From a checkpoint of a small transformer trained on Wikipedia: skips across layers.
Each number is 128 + 24 x the weight over its row's rms, rounded and kept within 0 to 255. Layers, rows and columns count from 0. Numbers have three digits each. The size before them is the row's rms in percent of the matrix's.

# layer 5 attention output, 192x192, rms 0.0888, rows 130-191, columns 0-95
105:159102144099118119177108167122153139124133218117122126177153071162112156130114182178167083160126134098150091128119172124133090138149122108109140121151140124097129133089151144139112134134128147141134129102139111078099158119130111129112128133096139129129133127090134159110115107098165106132
099:132179165088175114202151163077090112128145123116086202150106143128063125121123067146104100095107142147143135151110134142151102132120105122121164117143121104139118136145159118099121107126109134125089124133142147126132125131147095118127141127116144099154141151102142134128166126127120105125
101:125107136125124170113121140087135120163119140123124142142131163160104087149124149133080071170121133139134163133113136149121106083107121156094091116142110137097093117174189125135127117152155145107146118123128128113093062119145140138135086072118095159111129162105102149147140140106103148141
104:174083127125109183111123082128170154159110145134125079127152085183158153139118071122159194126164142137135130101159137140122125133124103096136109095119105136092138128136118136127152145093121115106169143134132087120117103123100114119162118129132144113171145105162156141089109104156131123173
098:137116096145104127145115174135078113096128119160153092101151135067105075111095133172131078077071090149138167118118127129129115112141084138111128127112130113114145170101124134170125159137143127104147165096155161105148116140127137141159133105126119199156121069106107125152154150171116146080
101:102105084110146093098122108145117147126155135097107121124137109150103122106094129104094119134143115138125091095079128120107148120136150133116115170159120104121093147107145106168129112137150146060140081140133113138107124185129114103173141175135109145127091147115082134172152160126140150164
097:099129121120128108152138105111110052099116097177108154117125102156100097084149116160158173108166161132120097184105137103117147132121174147114118140150155134124137134120126092112126103136145081130129144106151150178161153090152120137129157152128136167154149129102104103144132135122069113143
098:132105111129050102110097160109138098124061097101118130079108105087161111127130096170136126138065136113123135123165132097094148174174123143113158095102114110088131110181104161141147124142091126149137150118117133129150148141141169189096081154135126110118122103085132094125146125129178133093
091:160200131152095142085149125113062128115125099060129136187166204107130102190148120101154127158137109104109087149120127169159148140131144104106125135143110106139149112106134105127121137117143145104151149133108174100115101112161115087107126166145136132107128148141133091145128127130144091119
095:114211111130138150108181159094116121109129166091188119159182143077169133078142138160108112096145119155116100097143120165146110133133089105130121145128123142116115158093133149151143154077109160121148132109141116103139117113134138128152111129126098099084150141128135149126118160149131092101
093:114088147104087088147178175116195153082141119125175141094120082096123094115176132134146124076147105142130116114125137138116158158112129131147131131106066151166154099124105102133164121120094109158125110157135120145141118135129112113105135107084149146120129137147139113096138142148130138122
095:109139105124077124170087145123106110127119127135124095138140130114119022108160112124133101088157172089111119111091146117147143115128134136126117105116109131102108125137147130113132142172109137097115128152153147085097121135141154172131109141131138130101117121129108114106123163134121116134
103:085112143160124130147167145132155114154137146122170128069110106118092149148095100189101136130122145132114155128151121148133157154119148120082164093142111132183150093122093128098162135141070123155090152110174164128117138103144108134138133092135090108186116104112116116090125162119161160148
098:143119084104114088126120139107136142140091095161081084167172109069114134091184079118129156101107118080087141135119069164113148116127116104142127126162123146169165112128130149099140147100139102182161088135146160136124123147105141122142119109126160087148121170137128124121104121126128115115
112:110154105142182080147131143189081120102142093146174122184099143105117130089102139126125144093147114143110138110143147117151102137147111092114184118108091127111133134119144118129116172127137126119119091087171128128140123093164106125138142123137113156130119137141143145122125085088100146143
110:094125142151119116100142098140124111137105092184145124132123136085118125141143140111108108087136125099142094131129153104143095136117162094145147152110111119121147124145106103151146128108104105135108135153123117116168152106083138152161110133099137088149134127104060117090116141145118103086
101:148121117113109139151167131097094160138167152159143160093148144146145098123097151075101108156136075129113168123125113177122136129095074151171128133129114147121168134112128094137085171109142128142154115140134162096130113116129126140130140107169169146144161160133128137114134128165140115141
105:143121083111118139129179138121090133128134072104113132127139170161088167139149077105097120142147105151111109104131159175096088129128114068123205075150171093136127120131156131168125146137144133165147152127147121108125139115117106077131097136127108103120142128125149103109138146139101127134
107:108116155144111128146106145125132136131154118169174196134103167187094117092094120106169157127174114111150140169127135141117150150147158122103133085098110086165168096094068154114166138122140095153098177122142090116136099107141118082117118118130145100115159126150125126164113115132132135150
115:068171131128110138165129124079128128116148116166168176124086153116112074143136101095150131062163151109103168103129143130138136153124142127101101115112087149132147147124107139109156119124106128146144105110091115138153114110159115137137103115128152138092110103145124089147125148110090109142
096:102149155131136095119116121188097078131082103149139150097124096095135160154136095190154133129103113108118131104129130129141151127120091116155109135105134139107158147148127106081112114145108133110134089124129099111137138110150128078142161125092104110097141125093109131102121140160083156140
109:164118112120089116159147139135113142119116103125092104204119116109144142079173112111127119066136133112129156112107167129131127101111116107115089148084125143080142147123095141123105120099159141150124134130128120114157149127152109107107104161077109132092091121128123109147132100126105117109
096:185127139150118101120176153108165171122138057154115144092209108120134130117153103107125137149127098120128133134138116109114105153104140156144178122116094130127116098129123079117097141120144109119139151139103131102159129157092127141150131124159103116131126132135122118119141134120137109129
097:125102105118150141080130104132129135141091144160139126076094163096074168114158142103112168128087105141138130122116156190137101108122075115135141107084147123092128176157164122136102108100148153124123112127101161137174156122086147148100121142100127134141123125091129095111137069159099122128
099:137108158173109145139136125135105126157128187086110132152140102149146104147121171139133112133154110149152115128124085106086128073138141077139159089137163145136117128120142160143074162139148088107135114110137127120127096140166113144130117111145163151119120132131156094103114112134129112159
096:137112142143155129164139116101102134170108138162099133130121125132133088156130081129146116153182154084144142117082124123122151142100114144141120160123121110122119131116139149097150157101156131110129122103101113143108113112107144174103142087136143129161128201150104121086089149122108133127
113:086134112162163113101119170166113131148108092174201098144086148055176152118097171121122100089073107150116145101130094116127133112166126123164148123111161135100152125127137103133104160184150074091107152108151172121131141119131102141117137115142143133125117090153116108119123074095148165109
098:161129135175105160151178106160105111155125163095204105125082108125094150157115154144091080185131123138130117158139096143145143129148137154151092184112069128134108174139144118128113093097136164124117120109162149160116108106121117134158137136150140153112168127101139126103130116103128107138
093:103105112128131109164067120067130161097082134116114127073152099135107101149151095115099083127137116102133125099121130178092128163108159115118126122125110141174131099127106120098155118142129102123147162085136053155110146146128148168138116148122115181141154160125081132139168159130114133132
096:119160141131106102128118183087115135140121062140136126156176132121122125137153101110122124159132112125164139146144093132124106133130147102123174148167123143126106110114136126129112127092129139080121127140124111113129169135143131082136135081104128116095087118085164139139142091105111106124
102:152183141148152190145088129129120160140178189146128094122154090121096149082110186148100123101138107147127152095112140115085091126147082147124118157112139135125143163106153101156099135141157157157139132099116123128133166121107139093178144133131139106163089150105125120115153131097132138097
103:132134113099071181109131173099145132116201072149148127092133176134122114071094115073155164087119118145129148157170135143147086120138143113124128111106125126110149176107118122151117134102122113137148143146139139120111118091119124133121100106147111137145134164137122096116137144140145108101
104:138140110130088120115108129140099123161123115109099105175094111082132152071127078128133080060082153125123144179116097119135142111142163113115153149128162169113089139103115158108139098124127142123118124145114127167117128107167131114133155159107111136129124122116124102119143087127115132116
103:113168104116103113109102066143159126098122141143112142134152111169139090182139106086165169101140136167111112116087145132132138131130090098111162122113075146103087148150179146126093151147096159151149176165105171175168094129145133100135109133119150138150133138127111147140105142065116144106
101:142118162157158119109129138150135098116174138119153112128103094124138161135170164161116153163157142141149149148133097083143137115141144141086068146141138109132108119132175148114139111120097131127110130157122150107148190126137126123132147081096155123106146122121100103133079116138144125116
100:140110107142175134132130103113178153139116159135115112114137132200156091146127133073063128169144132118105093109131106134145153120133150111129121128145117149114103117147145152130150126103121128114130100108093136111101124105130183143121155124161133156143141126092157124126191132144125148134
099:130095122133097174112160149104107073155131133103139075124108150150105187112114178137155168127119177096124117159088162144109076135099098109118118137160144126170125099151089150117142128122167102156122129108109098183153142123131141124124158157136131110131145124134111138138101135110102116130
099:152148192138147108134167147163162151060118134124164132106132170152151115147114131108089132150143140115108078099097127142111112162125150152152153146181134138132155137157118119138136152103130129126142116096113142109141134118125150113148112148078168134124196219134145124108154125130105158119
096:138139082121104104112088132124180145098104172119126114132098134180151071157082141111107111091134157090112131136138101122151146081127161126126098128142099145169121110110115136115153121101106112143193089143107105166106082163139080126119088102153159082128151121115109113104098127157148177086
098:113190134148104139123140117060080105149136114135143160167114122158166098125156115146126145100158112089134140128140129126163125126114104147152086147103091121122108142121168127112125121104106134082109159116123064157130115168107083138101105125121141110148145127118055117088160096158136107129
105:153149127090132116076122108081159123132143145148109182102129098106139179145168148122156157108090148087116132146146119151142125156102164187136127117126133144116156107170133146123145131132122119158118130140165114101157091132080101122155090128109124141159127115106160172093120127121154133107
092:146162123123133102152103161149165100145153150168164157128118145118176084138094175110107114126104170121141123134142129157089108131121131141134125128101162137128126104134111137140159128136179121132123140137115133136123119143129115143126127111116077159152127103100116150103125106139144104119
112:166137105124139131148080125118136189149143153152139099098083116142133118099044147132066069110071127146127090114121140171150099124154144083121125140164151109127132131131132095160139110094145170112150106081105119135129096105095110113141126118107136112139130113134113114136128143134139125148
095:162129147135125137143137141106173080179142107111100136179104185112106144135107107124153179178151164112104167109152146140116085125109121102107175101111133134134117105135112134144123134159101109119110165136080102138173140130190149080137090150156134185128134131170120143119141125130147137122
093:123124165142161109092169119141090127073160103112114084182155116142111147103176171166131126128174167091118163141154173115134114140136153117114068137135121080137135156157103142132163124117097152138100120127153086117133117123112118110148143095157119146108117157125148157131106149129136108083
095:153151069150138121138120157152113081132159128129132131083113180135120102124123104101105099105150148122120101109113163132153132125153106087118117085094102107138147134141131103177125171128114136117159139128143157127160123140130159144115138107132147107136127086134148113153125152102092134129
090:139088176126171079127136120152118142116116137109167113126144116122104176130112164146116181114130117093153078161120095127135118096126145128121090139199134117176116124119091162102116136118152123128108128098152105122123167190152108112128134150094144115118134110115104154150124159129120130135
098:116095109165104140143105121122123110142103164103159092105134109165102134139134131124137130101134114069119166180147155123109154120076100128086141140125170095176129105162132117072166100138141098067108126125157121077128159131126158148171126164153175147130146157092139086096134127143107142123
100:103124125116140100146171147180112086113107058151179139141126128083148167096131117152148154117113103131164087123146159130073088133130122118125137119149150099183155125152120107175129152127119110142121140129131132113172144094134142129147180111162145181135150134094105097116109151136158125165
103:084117159088129184137161121099100168130126141115130148147187172154087138120172116103179147146210121153134106141126146134113086128154110102112140122126144111143131153099138137185117131137099138132131139119120142118107139122103101111097098142119127127132132147148134187111159163126141089169
098:154135095137156100163168145110119186129114141140157117128066096102183136116127161121135135153072119147100111120108135132129102120122085143145117140101125157096129172119168148127130143126151132125132130129134133134109148153152152125138111084149100089185131138145156121124110130192113084111
088:179123098159131101165130153106142139166109163132123152131083122129160138117093105112151154139081136111091138173099103140128140117112094106132153114131144146110117118103127151123134136098149114140093072129152165101146130137160090128131136139091098168126132132177077098139087083111117144111
098:163135120141089191130147171090179112146168139094104068110104159188170126134124132068153117134129134129150133121141146139120110145114183169108117142137133089146153089119092143149169115164120130145107088109119120129131107108059166123103087127117107136118136119129113114147120132132116126142
101:142129079093140126124102113131141153130084122105096121142128109141196145107141074090145112106124091133108111095126144130127147159101078128128186116149127159146123131112140129100093109136121156142116092123136148140158149144106093144094134108123101160111140167142139131143104162092139166107
100:119132102154151103155080152083136110101124151121144106109116121114102155110107156153130094109107151151114165098104125129113107121127124109144156108166126131123137127129128152135101143180123142179154158137155113129136058135104182156128135105134132118115112175094117109127132127086155101157
097:152058157156098096124116133148108116085143127122128086175107119119140142102151102142119103081150163137121106119147132112124126140104132126114102122121101118172125086165124117109170080122097148108129125130129158169126152068123122105118154089090099151118119074107157126138116152125114094112
105:110127106108140104140038149121140137129137134181148129083093097110138163138099142118067168150113072142126130115132127129112127122146107132142133108146084133151086115129118141151114123129113120131142152091133104117164081099126117124091137132131064131129106146100146142144093155118115105170
104:101109091108145100137101141158124162099065118126114160122151120145098122101129099120134088129121100148115155145090098104130120138154148105142166104113145104121139141104073097159066142172130112140128120151102061130125167146101146124132124105125109134101124120126165132150129121103095071111
107:131115135088103149081189151165140054145130091094062121128142153157087154167133163160175162118136127159125156147176127100158112142161146107120127109109117119141136151106139098137147133064102128106169136155118091074117125117118165154125135132101127116111116153131152129134106153153166132117
097:127104111134137087112092126166165135129107158165123137088110161104128138154149125134166185125054156172099088134129099101120142102141133117125089139145110115127134093128113171141152135169091121156098076134140095118146102160136164113128136106116134130078085091167125095143116134144152135116
102:150148152100149108171155174105089141111143165109129152148133129145076121129173103096100152133118104122158171164120145086073120138102117164110137140146154135147146117157156122135111115134180111151145136132137104171124087148108144118126103138142113114102092140117106123118095113128111150089
095:130157132082198074142172144157112125129193125162143178169151165101140191147112177174131128110102115098136118112138136144118120174184134105151148100136151113113136130115098133142118134132107102118147163143103146162118144167145146123133145121086118127103129150132157128128115127133102158115